Weights of a small GPT-style language model, trained from scratch on English Wikipedia: untied embeddings.
Each number is 128 + 32 x the weight over its row's rms, rounded and kept within 0 to 255. Layers, rows and columns count from 0. Numbers have three digits each. The size before them is the row's rms in percent of the matrix's.

# layer 3 MLP down (transposed), 896x224, rms 0.0585, rows 255-296, columns 112-223
102:141158156106161103126187134125089113159105181119083127109130151128122091139167115086197093038131094135093068142143123151151105111189084126127086118141159107131092099115128113131122104103131128111130146108128142098151136145168067105126105104145120109130130158162124181141187124160052125111072102079116169155095167151143080084163071124117
100:100166128127116127149136211114104159167090126152132191138113095161102077119076099132119099181094098061120144101138118117063160150123091136152157148109164152133154118139065158092137145039092154129117191092084131098118103136167121139184154138128116113076173093167107109146176122125131152136134126153149094188116052150117142128070077124080
103:145131131137176096131084063101118148095125136135166147103170147170168160172116159105078067148180168114165200118179131176128120196065117176105121137129159124168109160151121095128154152115109108153119111132145110109135089116169130098084076116153101145173126152161102116110107139152083118149129092107085128129098155130099151154124180131113
093:144095079100136105098128189200129188165141128158153161125161105061117121152168114171039164123119160104133125139138101159118091143081114146186162189178151172125053085107141128134157097142158154117150168181120146116117123195129140120143168135112109135128176106149165087124060156164131104102120110142121121112144053103169132109134111126144
101:107108134162134088092138162171165169129136067113191052147169125158144075160106110141151103066111117182108106124185089199118080086137094067128145122103134104119109122172150145163180170144166165150141154158195153130125088150161100114124113120143083146132160147147162134119151181137052109179112161140128129151105100171150083205146130094108
106:132102147086137176115110137043146172117119128107090133158093105080102155099045154154116176152100092132136108115119141127114090172080093099144178088169068127162119118137156173063158142095171120080099094118104156124111063067098116042124166125163126062116121087106123092176157114098167090100136104113152162139143166163103142146110142186114
111:102177165091162085132108098126147146073130163167110110102143112042125131131171137118052136111095122116127098172090109101063123149155123113119182116087122059136120119166125150091104141147177183114179123143138110092086105134145129082141081160066200102155159190102081125109158130080119124090132094169115117085143126093123136126102119171116
108:143075092119142107081115138136114148144132128169072169139052120077127155116093132135092160104179137068110131125165128170176140110114130128093125117168182170110143144165064103151185130154153141118122130093052115142092163167121157053089133143154122133091052105171109072151105085098163167163112046133101154143181145167107125058203110124113
087:137131104133108104129117108155134121133112118180116106092080141095107075165085206134075139166159128152169153110200131119230091090079129162123164127098159127102193125111105100123112154083133152090079166140190093105123117142151083102142168100153050139151097095192136184063101099081112198114158149055089105095119122164139139147130140152149
107:074125103080163151136108164163141160103172171111109154146141119126095137148137141079067128144153110117057134131113132099088189161165127165182133150119149162131145094201073173098150141143099076066195105114112100115159155132125155145130159096125052133190159109145146099147151131100161161222167137122104129137092122131093156125145085129123
100:134131035100108149154143161115188132088147152144158154112108102168126144135132133148078158150122177161097138105075159094083204121111111144142164168165131114199138171108171168136127056106092121120117111144079132134134141138200150179172098125130155110142144121098103193106172103132148090148168081124113098117105122124120153199094127106116
088:143131130111115088111124155140120106121142099131087107118128067189098149183123089147165120109160154150150151163105156122179129106142196174197155108105167161072177127123082098140136173157122154127154114075166189110170113081109117093117069115147250109122149154130122086080163112174190124124124139137135164145080133120117151121150100162178
091:141163089191122138081115134116159151156125162166107136097143151119100121142159107098138094157146162094107126106103156136119118125144146112132128104137094161110092042137137124116157160115118121130142079159093154132173136116109143171167182188084180071082068159119115163087075120173117130154149156118104115118128080130087127111170141140155
101:111097090134145103099129148116115072120161121160126186108096144109138152103127139145124131107165104049112107093141175095105135146140138118140130158098178099117057125113117093036120110153097108123145189134084138207140230171095154170120090126134109111111105078101164128134108096111082072208072177143095113106128166103109146181128138171165
104:129121129181124193096158145144182114175139089189119084117164084120145165189090079124094065149128115099072095121153148137125154079093097115132164089109150123162179171083161117128148082154157116113146171104090093173098139119187140135084114093125098142130131116100092198078147092147162093083110116118153133127120126076181161074134125124098
103:124095108143168128129089133111112120144150123074110102107142100154088103112153195137178114153108123156180150158137132112095095115171066111092139100204140053135129101116159090107145159128161155137141111066046103092099141146121129179122125115170156130137112173128172124171091080178123061101143126146148106184119137219071134120104175119097
101:129129122150129077081164110145139109106189060138118128141168081095116091116131048107102119103125105145179122125157003140136167147134104112145133158091108108114132128142146174124068118176119146112094139144164128137123077110139112120222131116193106163147136097111107121109133156097171092089145103131140033114134195184162156142140122121148
085:133118090099124115152188142122165115169134124110164130130067159109198165099048097096129062139117155119133155084143154129069140116130122085106181140084134107086142145124156123103139112124162106103151090143145093150224148101148084180143133144070195120128127143105192135184103095104127116156095111073179142122196099121144185112117162117188
111:113123094202162113082159153124117119126103107129156105146080146152148110077153111116025102163134131103141118153140118116101153053103150121221206075126093075092116118152120111084131122116165115096131131163094158107153158141163125090135159082164090160148109132122121165074171162173127123123107142227176137165084084129216093182145115156158
108:100144106144090122136140114080131174134212185137120099105113122144119156132099156090181163126137092098153155133166096166062135136105122113105106172138167124141156177127145107132122169035146171141150186094128169057143082142153162109181106104094093091135172165132128110138163099167090140143152176110155134108102183115095167137074123072125
093:131122115112159142126117082154134085142080111125149152036077169142147174116117129224128110160146128155119122119145114100160139134053111109171085124171170115134123140079186113168123100143090110159130133088158015120109159130099094132165136139178105147148139161215179162174159123139128119126124078140145101113107115112157142153127175132169
101:108138100142115127171115093137135114127116071082144157109121140140101156186133151148129039094155130093100147080148106135104155087164124152111156113150126110097188109115119164126199131131179109163080114150126140103132096168080132174136128174102124075123103124137105086132096068108115100170116078086126156086095105131141121065127125160165
103:124122179175147066110165110156129123189073104063116098072140081112125106102106082085199118139153110088104164143117110163079065165134145146154138160094126086112091101075134146091149110159157153197032182154175131153130057151123157134093116131084084097138126137114117126129178164187112163087173101139186142088118145136148144166112133128173
090:099087108135118140077180101081147128105164160112082134147110145151155141105157155141104134101112161098161085073161128102130187120124095110089149121156026144128084096087122184094169105157113095125096097116106150138133114118097111129160073086104095140078129115138118106161133157116090136084063169132113161095178105113085072142110111093129
099:168158111127189131138106139134114114110100132121152086070130144128116166106186104160155100146117165102193113082178198136147115133130094185067068109138136139158144169113148150134150121094146133069132161099073092121111103157125100140144127160008070087112115173164091133131113196097157178135092168076127174142136075115130149126113133114131
089:058098157125142117072132127116130159074158091164160139106178089125116094148123112142131143104129077180112176082114107190106126129118123143136212133225111132158106142164086136132101091168177122112104140177082147132128082080136125166109174141083052086123115234134158152073039122156132144162143134140145103096160105080152136181128163167089
097:149110127129100177141158113077129143140140216084064144075064131125159095140115131124087093068123118147104095130141167177137092168127116140115097120136095110156130150096129133061156103134124162127153150122138142128140038179139107108196151141088098175174124142138079113139106197230101085133155111135063107146076121151143157103115124146155
104:096101084129116106109102083127114111161122178192122052106140121139080122180065098180031114139126102133137134144081125126187137155131120094144151119143142102102212108124138140130078105116114155129147140109097099123115129189045161130080150106104128063174099087124139173121102118144127057144113175144141164117146101179096076111119150090177
108:115126118124144117155133137087157126090144106119059138134095145121160155104109137131210126122120120084119115090071118151139080150139129135144133109084103174142153149123141162110125181110156143081139160089138097097083073085138152128146233080151154075150162114081146094170095141123096150203130171128125136145171123102104153115055075121187
103:192085110143131089166111125055159163115100112091120158156099080103080123128116174101139144122138167162120090151127126110151112146101136137122138128176132160035135113099071154135107106119133115121139165145147125108121134171128108143120111115119135109154106158138109142110144161119153099132086191062100118161058163165116115111166110079101
106:113121134129078174163089089111144114141133117118146124126150144157130137137147094143190094184127098106135100135120154093117127152242174112129138148089138103137097165154127146158234117142127130189128143148089147146093166130069131117067148148122164144113120056128144083172176255109146157105140109122136163150091164173166137104113134102136
099:173129074140150123159105086102140113151108121153167124094190141157043232135140080118137140087108074102098160173195183165095146123166110142109091138139062095111151176090126104086095128138167146194112104138094134122122138060111143126106132118127136087114136125153127132134135153142174169141160107120180120160191138140128114172089146143108
102:169081080149121112121145181079167144141101122149183103097045087139157137123136157167143154131122177137153136169101122117178116118131175135136166095166154123141141083133130146131118152140147125150068147119104141077113140164118144134128121063108000094078100145168209129137165121156096125158127130132118110141111176126171123120126116113152
099:151150167116171085166119095153173052120115163109098129117068187115143132162148177076088142159202138148122090151162162151140185165126126160132137154127119188105139138180143127123150163133143116147137177083213153101117142129141138093130108108170111096086106174151139102174124153123142147167138132111093143136159157163065159123153062118127
099:158089151127118096113201098068113117099160109122081165158091126194072155139080111127102099180123146155126135159150127143085111102149115148152176183140056106141131124127151088138123119187110144097118133144158119140122146161175134167152113087141148180082148127125185110073044120093075140091175125085166158051149139091122092180124139202176
099:161146110125198100078117090083085148071089109140128168133140105129147122134103127099096125132107153112183158127123105097142119124075068093148132164111112146157160142127103204150132167104165126119133116079097157126136128176105165069146170166145052142118149171127194165087104145140192090138142116167046058134121165142158156097118160183091
099:116117119153154218112168084123138101159170109142077084101085146105124129126165172133163120114135159162144105165121092130156178133126167131086156110140115138082113083167215093162087129148123172117149089139106155112183132072060084067111053106179051133104114122068140140058174129132089099147133134091132154137111119110128112215078152125142
108:079119098114137108116137137176111101128139169131147163137128122168171070164148057119140086108191119141092135142127189135156142149121169081142090121143169162107149115161143139129089118125130168196145100061137101142108124128135117090133115163140119118104087128133186130094134081167131098152123135127092073133100110123114197124157109105140
101:065074089148092105151126089166136067180102093093165162121222095117117192118061152136116144094141172102135166184135112137072112094122130095127157140106164115173095064141182141117140101155113127052133076187117105115135142152136143180148125128143132141056183104124121156155159151074164148134174133127155170125114127126131122153145097093122
096:125127157158134137092157088102091118179153102132104122057166117098120081105145121111103147145163116122156153139104083151121135196169179142074141151110110170137108238169131166140112076085094098077154110130140092139122157153144164083194076103097081138097070130110170176133136170173102112154105113145132106143052166185095196128156127115102
096:100124152182104151171153120099130093113070099169065117153136152132189115107142103092116097126121042146173134143167059140062136105137095139065117120146195171107107094133102164180136123095123107156109128175125134129129176175107102119129093109148075156110117130113117102178059137112099133081100096113079158178103088147178060138114099127114
105:091146166080087135120081144159083094122085127170122114062143138141100178100125121138195176116126129142076098137133086050129154097141176150077179101160150154154138145119140120212130065127149100135136138138161128116092124107147103140174063139121096178166116158202145169147101083114118109160156116140164164087122119125147085128086153202124
# layer 3 MLP gate, 896x224, rms 0.116, rows 256-297, columns 112-223
097:084072093123149139162159187156185094143173122083156121105103098104132175143143157136127177095123105076075160116171080105147120155124063134124156184095098122133143102157110153083156087172121170119130118166117106119116085163119150120158145137120088089130137145123098128111088144133158087087133128103163155104133134107164166137138153146070
103:134098160167152165130076162112078145097183162115138127155135111079163123089128104120108173173088118136114162098182101106106126110102148152128183130157102145096142129124083088158108108097075110180068101153154108148079133104162152122055168156117206081105149120114129190137104140137145188107149111124150145111093129142075185178116114098118
094:133149133092123134064216175104154146115131118156148094168150139070140099109198108100096143111109129116155096151136133100084094174165224181162174083188146146170156171125173154102114146116186164107119155165145139150087125135123159061104092140108148095057089119127133114153138118128095099152141132133128169132167094179109121107127147077122
105:158135178146111104104167163127148077176121114156094096111115131096139124090141146190134164054167073135149189133138124141185118042102118179109101145154141084119116155101119180116117142178154090136137141179136141121048091185166129115160108109145141151122143133174122101157108134148110134161118162163153155114113151123126066103122204103133
096:134088136133117159155123136089123119137148118103151104122138142176067122134154130139183172182127098160084093137179168151132184117112085199133132100102110115116182200122104101152101118095108140087172121170135146152164133123118115158086126146079119128113145118148150134120149093134083098150121101175121153107152150129088135141149118063146
102:187071129072099142194093112109134076145120115226132116148138139146074074040128134131094156104144150129118140151177118110170152144131134098112164187141163066089093130096162123091164141112125138166138154145094120137133092088092137131119126100131091056071127165172125096058133116052144105156155130123176180163085148123125091177162119072143
104:163147116107121098079124147125167127144128138164116114133084083082110096152149117125107136127122165164175145076211119124129087081132146156119087122144143113129129156135108186111087136093202085102148129104120096066129127131172184086148200206104112120056094127106060121134196090115085149141141145122099095159176093108155091139125101172125
101:085132133186184132117133159145088145056097168059105175075129111127097136166120160135112140151131167104157074113137116117091177112051146119195134119111144161117089152172187094149144161164099189181120096132083176140138180177083165133063167125117115124164178112133147125028110141143138143133107144101155130148192153126057107119114121165107
108:136125095121132116165157111072195105119124109120144148121115103167145145148132146095121175157150103172129115194197130092139113141142096180136168148086159097089145131148115185054121111091120078134123097147066079149124121161099102109107141128042109101131125073127101159161172154078173121059157146078125093078087125124126113180140104165125
100:126099142129157100128164091140053145126172156117101100108129148121137059131179109088136127065050165141130058129081114054193193137140197129107133074125120155150112101166107142154134160108105155135153131127099078118132095117109116132105162075154149087199143181132153085166101064136114209150091106164102099093100102136127134099091089102162
100:121157112066145064154109110085118104179249145128162123122145122216097186118124056111125145053121122120106099164178117149171178159114053122137123174107161119092119059159143153145179144159132164141174092133101099087071111099132131115121120131150140124176150109095100078172152117130086200092125119047098119129160109176108135114141194156153
086:114133131161125175044113110109134144086160145132127079141158137113139128168141065105084122179144166102131110098077155139085117067160129142089115097073126180123109115123161141118165137118156106134139119162109147129193126119118182103140150187140145103139154102117112146092102152157165135123150086118176137111160061133135123127170067161112
101:121115075114106109146134112099205143129078161135096120060103107079150176152117172137104178148134055128115135059158127115134161131149106135128107080079086082139094137115117096136124089082105098108185110126114162096088125173131169126112194140098126138158084144172091124103114126164093093104141180123097158085132097126084190066121165087089
102:123104161105096149125099140084154142133119097173127062070075087118106074123129088149131147073118133149204050133181096132189165132197098183174110140105107129144157140122110106133135148144151223106101145146152160133123119058135115088149127126146146104186167126118135131173083090158073116100134127141140148162151133082080139097111143101100
098:099148107123163131108143082095130084181095127104124171145156142140147146055182125171101143147100123102135101106116121128115160135130157087087145128137092160144169148158162123120192080111104111155125102171121115157163118035146151146142145070126107100156103168123200131173067088103099090058063177072104145090170145143117188122115131113120
096:141167173139123174113090169144155145139132193101096074154156114135145142138172157159158121127113172131147140040121178133086186110112144104134113093121133087141161140128087200140132104168161096126160089146083178141132135171075160185146180172099187120130149138140140131129061154149148131117141103142129128190139146115114053121077123105144
092:124142126228165129054135094124128171133131194087111102126174099145077116153155104123126163144117158135096137152112105179106165116129111116188138110129069100131112113101128085126070118214115145113078151103156171114084131076144127153166129133161101163165115056119084105072183130138147112129174092109108123150134154097094117128138098189106
105:167169081104114094150170136136179124169202124106180149113148121121122089087106121175137101134166130157089141115216087126095121102113099108139175118101144192125146165101130169142115176134063202140155098189139097129139131192142155123145113148086181152119096111112087125141142189134150178178165131098118137081136047106134129108051083184120
106:193078159078121144101160175156146134194189152140137201106147134145169127139180122143121167184202097150175095174141135121151125085150127116102128107193143142218086122147086153131147163169138197113131185107127171117109160108185163042182172125097091132135128098124096143162126127146129123147099139107181105152132137177144119080137171162164
097:112158125193151152121152070118085092098165143139109067093135104070119121146078128168158167139124170094138120079166180148141126141101066123058167140144187141140071137104162128110210129173066127103106114169098148153142085080090145094118143118166084117165101161071173118175082145090176081146133118054116120132153072096083147117107111111142
088:121160139089155100135145121144107127176169140135099183096132112154084146150122098133129087101150227119123106139118102205086177101141056142204095128125159125196162119167155183131126131166101126141144149115108106123151086101071149116106103108078123151116083130154073107152148158113086127151062122142116132120145118160132171085070155122149
104:090102135127125048113148161082103136170159101125165123106127120075099165140229099095075143134146122096163099152168195125109123090159134117120151113139139126126154107116078058121126136170157188140118119173077178132149154154128090130132184116137173155077125154111118125087218114138169189083132155136169108137115124153148161156116105125118
094:150135129107058131112087144146199152111154117106072120175139138136114207159164121131128153156100131135133156142193162109144148076139110103119098100148102099137139144117099124112158172161083091068149145126043094161136143168193130123102116152048184147117142147084076169134118135104133135134112112196136103107130117066067085107075109099116
101:138136113099104126109135126112094118131128155171163133159120157113157177111183104127142155128143070117132140155159119128096149214141093149160113183099150155099081138125072158079109131101172128097098117122072142116131188136144132140135145046147061142102112132146139143110124098110150087065105193075200074128140127168112159122076137129141
086:147122089155145161117143173062134158151120100224097182093149148064150093144166181158129074117130124133109114158157086127138140151127125124210150109079169097151121062080083107066107138114126115150067156129108079137140147076166102149148127198092156114144089184118079119086074146170124153115137074113140200168107143126205148178117116181130
096:180138148177173148118158121191165139140112113151154189144043137141123128162108081103131115183177180139153138217138125205106126156053087096172102099163122156111126108139094121154117110091093153146106142095070154141121135145131128085104081077071195105116185111171116137155133153156060141152075185141158161134119125127117107132121117204137
105:165064198157076121149135145151159098025113165153139069120089165153156140105128215179122065138141132111115201134117146156143118120111102163164111157120164147130155118135070143166134131197052118118168173112146105132122166153175207155091184110137158142092091092125148168133138131086111129143126090099125130088105152172138161109120078098036
105:108106091187109175127125133103186156143131109135147092090044109120128152136079167103092107133131117120151118090132127145116148145126106159148131111104105099137096160183147255135133129090196082185109100143123096121146138067148113085160138127051170037121150127147113174177146131126118101091120113100176088118087148127162098141147161180150
096:148162164101145186203158157108159138139130206141143109131159094151099169177138179133099123174183146130174162105176139117146170143064063104153153138177092184096220139142099136096142118128041139144112174158126084106115151181098194134117116165125120147174126161117134148140121063150160130142121165113125097127139101127137162135188154121075
101:162146145086116110104148103153146101110116151097080108140102107072097195105161105218132164076140187149196158125163108105066080125067112168134095113146105104133150088125115124129099118133152141122146169115104134165116133115161165144148123141134113127140097120094113116045100122139087153179099111105101071177139098115173152143158193133162
098:164088100199195098100108126132137174185101174109131124156136174147125137073128150128107141123115149153176132156171089089109143124047091142113090123047093190150169222198115099148130159123095117132161121132106132122136099113101104103125120132118157102190132073100114134173034119133164176145155078116122154128168127095079153140164167107098
106:088119133139119165138078167176116127100064130154126134082223144142073128120147133149136176178090108123184105110149090127151186136087084097148141153088085182124134129122191084146140120131133224137163114111113138155166041100098075163121095137146140083131160130154074113100040158123081160094176181081139101134131170137085144118158124127119
096:117129148100109133168131100148149116117192110139124089168128123156165111128105169092082163136132159093087194156138106136099113112127046155110065187101123142141175068079093067164149114155108153097141063101078115080114074174221108140202139162170153109115190080166109122122111170131132109099071118157114139212138161158142138159141136166119
106:086028112161145165100143101094120123070121154110137102092154162099078099105093139090138108153140100092121122043088104121141093147133093158135163151190137127136225152164119123033108145118119151124124118105088132102118119166117123134113078084123105119126177052134102140087122179108097092103113079193093131183129168148135158166166099141043
093:093138114119142157103142186176176143174102113144127139090109146127073188136113125128156106127117125130123175067146154157078146137131178175178134064083108198097147133145120122102097103148125124156056171140109124119132151084106108170098122060150138122143122104155095086164086109122082150148098117149124139068137071076107076128133116076114
101:101085132160141167128174100099159076218132118132071159022100163160147107190103115114132143150152094156115127110140121129125117117155123125124151112172116102212162141179103083089118126164140165172138088082062107109172146084057143121161141154119075118071139123105114165118100152120111099165220113166101130108157111036152067131104137181152
113:108118135127046082077152164156162129128214141088147157116130124115152104094163103124067167108162115154138087164086131129123164189150169135132119174148138126147124084138100082113135066117101119188150120134093163154127125141074156095175172137092121090135122159159115152089121115128132144116121064062110154189163167111128139142055183092153
102:066119109119103145141175111126128160097126103062157138155158185108166164107094106136177150097159160089212129142153148050152135118111118148116132134090116149179101136122197095132073115120119152142096117100125127120108171189137101168123087086114078118134177104136141166142144081103098143174154074108159088153103072168095117114154181103137
107:135136083105141175082103165125086080127171134177183116116142162103109135140174177141115118141122122159131144101125106084122168030095136113139130211151211101117127094134109182167058112159138137122076097128126113141139075189128107143117104091112135142095183075130194139131119144122089083087103099100114108099135164089097138152117087143073
098:150105100180101128157107138012217147144189103069182218118155133135129139104066135152151191164147154129141167118138150151100102125160159088139124068128139122076137131142101109153114091177127107133147096141139130158123119068089116204191192119101110114118143152092181139120138091164158115172083168144156053072133115204092192143129120094088
107:110096132070079141071091097106126103174097114183109074117109108169131111147103082132152129065090131127123105145140123062136081091070139114086111129208158179090106163116107134165105098098166165147217078129152145113081100158176130107169093135161122142088105077121120137146115096069118079157131159109148132058086118150199104139093136098170
095:128133110073121100112087120181118109100122114130065142120113179099152184143164086158168124102148123134105146154103080135100093204103114098147151103130104151143108131131144131181128128051157118100117163074128148132096115137183243124141158121086114121117174159147151114152091106145138073193146164061159114101137163061084111156130154147075
# layer 3 MLP up, 896x224, rms 0.121, rows 256-296, columns 112-223
101:102090136111132182129111104176167133046115103096108103130137162143119104108137149072134096144110146112201152076111160152145118145179129169109102112090100091073119118097185194138110094136188089099130151149156139173157156182071149148146143124145141142146102105098163138148091082153166044107126115066151167129160160177143124109147125152108
109:182122136119127098114151127137137140159163096128145122160120175135174078136090099132141074075139115037090139168110176127150088094161141113148143145155189165163081116067190168098108127176089181092129118191098109057130109123121141144144156132199149130223158159132086108114116139104100101098065148083140113161165132072140079103136131160139
089:127111202154084138155114126111120134023079127143102081182131214143116100154121170121145111174107078131156123127154201082087171120105167158122103123162148083145141152140109118123145106104097125158151114110157109071132123115118177135122134144124121095132112134110151161156161108111105141200156135100132140192163153160091171147137143140070
106:182109137155130111161097085129093115058202193070131119108130141143145128117105120112098094127104197180109132110164136123102131203112102097134098141163171050112157077151108116159098033079131148106144074117194137094195135123146131093125054101141117178137077111140121144076124113077136101157123149121159113118164109170143115105113156151149
097:146143045152202136174087166130190124147137159114124156191111094134104149192189133114127184137104163115064093116144100096137104129037176103158126175102167118095135115145103196125075145126125184108175149115053127138137126115116128105132120145193186156102074106109163093157175067136150113137153119097136101149090082122188189170093127144105
107:136145142101131077098154147165105117141149127102141105111136135087169121181147088081144089141132115104086150133195077107100151142152110189112125143153100107111201129134101185128107148147134171145090161146100159145080161165129143152149147167107183196174131143126068133166129172172111141196128130113158168209156100107144107136104080167085
107:177130105099156120131158133171120168111112113168116198126162181088128111165149159110142059131094088127153173162143123124090189159125094142126093088105090124211143117166132160141177106149108100176117136191120187117154073067144163162108118082137133099163108140108100161142139161098155160170188087168075098157163133147091143121138109070194
095:143150078107126135121081074112194133187174115132182138173149143124163104161091122147138156165109112106094158152122155132121049140183159093094084123068152167121134109113120141125094088137171143144124148115121094130131112110157090116202093089084128103090155163072087145176078144153167138114139179108094114120112084135117146182097121143118
109:156107129157191140186116124190146140130131158110165106135165128136095131158177123142113089185165102083110126128148102136105156135134164155120103096100098156126105150170117065167097142067092161129122117117135135199117132133079180101146161122180116207098148111109161118069107119217131122181134113131150130121129101162131149128137144096093
094:085121148061071053111105085099148130193171093134165107102126097139138117197063112078102104125177058109097098140112147186150159128158144164124160157160127112083127148123091127113098106144150166109118120146077120142120164172109095111076094122113089127167075070166164076100102112112103190091103178088129130108132140133108065156078142125088
100:178135127146078141160134109061125145143150109098174146145173120117107139130068136073096052104105121088128146138160117185136103119132086105102159145113108126138154119120182089119100121137134150158130166081125119069052101133068116082137123182123102148148153121124169166134161124126114160099131107113074144156072025142131127160136160115188
096:104140198142180118105191176148095114100127161147177141131120108090135153086121122191046130109080136123110184119073109115074133135065156107164153146191167173146125128122094112142089167082126119138128096084173051184170131147156111140116111124147072126115101127142140182135081081198078171149130182197117145092159168125114080116147138088166
102:147142097133119133210137134167151218099154169099086113141136152092126096160110173119167139150169158129108148196115172117214166156106124141048120097154122117143127097131159105142165113112187143127146091174141115166131076063135110085051133173097161128133117155136121100128099125161073128096133134157182096175116094131077112168146125126120
103:133175106170150104096135187131117115140124197119124137170118125112103166104087146099139126166141097101169129126069076137162106127079163135054115106159092153115132161084111129119128064123168140058169129108171178107163159117105069110090182165115160115136121189075118132078141169159066090107107102165119102054163142114113149090138163080102
104:103125115120145156111111154139156104116125116170166129124151139124124102120141180131103109150169145159110126146109158078209178133102137101077130219076087081114151118119081060141132188092193114149110157078121080099100154113098107149182084134167104097148221081115138143122104135160136120151152086140159123084115147143112104105116158154132
099:113109110084122147117181122144102080118094116154082094145164166139166145160143165198121125130140158114084113091121108109162100114103092114138143152142104196094060099175111080104142073109131086116110186106122184130128079169097085106114089137122086161146137117142184153141154085180093128023132098151130112118145160151159102113094083131136
077:134163165155164129099117092109138160108172177215112145118136117150092045173147173147101169093153146169126117138082091139146112088081146141151103120125108117151144104159071178077133077164130135126167165097132167212137124147095117115136095136164146139158106102133103138129151125134134150134187132179148144102114166140095095121166051105135
116:137171153111137109123116096132088149048145159122100111108148130166147186071161103100114168154053122143133121110131133087139125120103130196143137109084060182120133171171177115171085117077109133080114061077156129079119163125149123199130144118183138145162179192136155150089144167129067137074109149159122131141154138172120100129154174123191
102:120162117099063159165107164095143131158128072169103056195163146153144183128128153133140143122102091138127106190144117125081075143121182145132182178177154121167128152108135134178113168153099108145098158134087143132114137074103096140125130121097114114126087074141145121173143071148126112140111189118150126159107172136067111135071136101129
099:104127102184101149088199130164103103149111140115088117113142163143120084146106154107153150172159136105167154146108178191144168104094128161117134146180150129135132154112185085156102122164088111138146156095112138146093103110142129205082134105180148097098144118126204138078125084101119086112115059158105042117128056119101131116139127082158
101:164126151166118083141085177146122162146108088148072118076102135150048169117103094072069152147170144175149120050135149123107161145128086110126110114097131102195133167094128137184169144126173140148162100183135166067113166121146061116065152127155114175141093128177108136202124157109145136123091177133142085152133177173149137133098134112171
101:141169127129137127131122117128090126101109073195147199083077134086135066188167195150123153136128196176113152195167112119146133091170153090127147094167108116192144115161118126163107198067070190084118026131149146146151120151117100147183089126144171071087153105122087121178139131130141096121108125138084100158138115156148168166175151135074
087:102135174113125108141083104138128152204144100130093186115160104147120140174108112145128102213160096159109167105143109199179073109153138160180135115167181098133145080165137114100083105156126137103184145191110096154145239126202069084059129139146144198113145106095113117114103103085163172167136105150149117146148148142127166141132140195187
102:132164113134162102159120130115147058048157100066044079148141085184084169124093121143127174106069178074135078112131135148171110157156122120119169102148150104169146114106100167156082134157140118108137063117126101160137166140096093127093165199144130163103142163170070137173105133219110153116111075136125120078115106121141096146149166156064
089:127099164151143055112093115173156131136116120043137112165165145096149115133118075063090181125127114129163183119076141168103127120109116138086135160214082138097193187172214142159129134139120123158224155166094142162039125162073141153095163058130101150083114148083117118128151157075113101142095161137147059134130181087089117064123151149114
095:102119068100129089076072142187161107112146138101050137104183156033121155076130075107125114070166115130144151150170101139132103135097102158106139125128123091075126128127142125118185175132126094135090140185192139063169160137173125130145117155150112157146139107113143161150126106160081110174082130153166140151179181170131203170113175093097
102:132155129162116155109140177130124118106158155139111071088189109155122156139140064138102118186132154114102147182123107091103124125162110138155171136122058116136126151132043100121107143150088045146146111093178141125117146094139084122180149075097129151123084136080130170099131118091098112128143179145133142171106113113129125097110092207097
106:170123153137142190144127187126166116094162075112141139059128117186147202094131124112113127142180103122101110104068104170139169191168159123138145151102104135154100137097141159136157144134082121154133145114133129098051122111102098089162142142094117146152127131200127182169116154127158086159163166184144141160133147139171175160110090079124
101:121082172119142088145135162113124164144131132110115079100097098149175155204176162112144132129128190147138141144125159138134123171084132180175108156163104198116184071143222086180118111100121067132164109105139126150180117177147152113091057144097136088174109152122150158109128113086070091114089106137158108081147107151094115138152146183114
103:143159133157112104139186098101128117118118100184076082140176151134126139131101109127147186102176151133152124125088138109117157112180117102143149081140097132116097160120107180203143084111142138132130114126142108111101231133128140129160092119094140138099134123108168141163127150087161145110083128112093166155079076183164155131119129115163
098:192133136139164050146105110125131090098119102130143145126077052168166119057111173117141131137143130124164077138122126134124140159067143141175107141157140154126154151155076131148184114093120145093102074143156140095168174125064136132045148176093122113206165087111171151187087087114164136137119232102117190128110101098106040176154131143097
110:132170152073152095097161120072104117118130125171144116136114140126141075121205121076152110120126155116105208145089133069136104100175144143137038034144125096125107118105024132092159101163102112136185086109141082129082123137147183165150127108135173096068175148102131084118177138111155090131176113178108107156161093103148116086182142135153
099:106127157128105127109116142128114156177105058148126158123100119108163146057113101144145187105088055072117183083090187084163111167144162155142200143107111113145146140087059122163194138117114152133127156101073108131093119166157148117112125149119121139107135085116117151105141107127099119046084146086166200134097095056146107107150138140140
099:153132143176143110181120120223123135116085107130137086174130152080105128165155171139189137149130135160117134079118076096084057117097112166174051143054155159135110083127112119196145146084225078117097086155154086134160132110112124118135117144114163148133150155135184142145143149105183122136124097092091106128131105109069072200133145079092
097:135166090158157041105207093116203131090115089113119149083136140154127192155158121154079126140136138102099103214111107141083122093140106103164118117068119128116118107061104186130116138135177085117100124149089160126111131113122201113130146153117125108106095125146091145151187119120125070093183144148118144118103165110091119071109038134164
104:069130134116141123163125154155118143169172155116096118091183151096153116146117098081152129095126119117109087121138155152175120112097088119195081140117118124170097165159121140106191172135155192108155040137075118152157169100104172163149114098091094104099185047127170100155145156068156100055137120150128143105123152115179076070141118199167
113:116103089109162112112124169102109075110132165162078103130097132108121128130106114187187145134078111107093133160109090143186103146095081100130074189166151146117180072088107090110108138152148100132112117137147152081125130121109115078110105124123197125134157124143119168148162151109098141101145101211148132107121174171135140177149130145181
100:057122153171080128115170099143137097145074148087097158087139145134147165119138201161111110127149144159128181163112127140060113158169147105140133183103145094128150122150150098117157128107143095084067118123124155137145114151162129095153151150146098109107107122166103159160159136123063121117127159095114172099130170100136106103086209154169
098:114150125105136118174109073122124152101126148136160146143136151123137111171129126141112125109074140114130154141134103126124140132135157122063120109211119094095152189134186187139128196190126139128134103176153114057134162150138118147163160146182114123103149114188139162057091140157107108119151159126070180117124114074127156123120060108148
094:131137121081069119156039179137158142167089131082122081149150057119117171161162108178097086114133157195116145117122102165080137124144118117151136132112047110174144135104102152122114091168206137129119134066086122156097124093122227150166143149119114144158158143094125128120118102142129143145111105113122106126141195064156126085105094116151
103:184134137153144133099133121141159143116119105110134132200146160130156108167104129097118082132143127120155113098152077169110070126119075113054146150114088132149103122173156173118154129146163141091145183096191119136041124161140149103130151156084099152136145129162125123118170173121127123115107139147069172164129142131113079141111122136129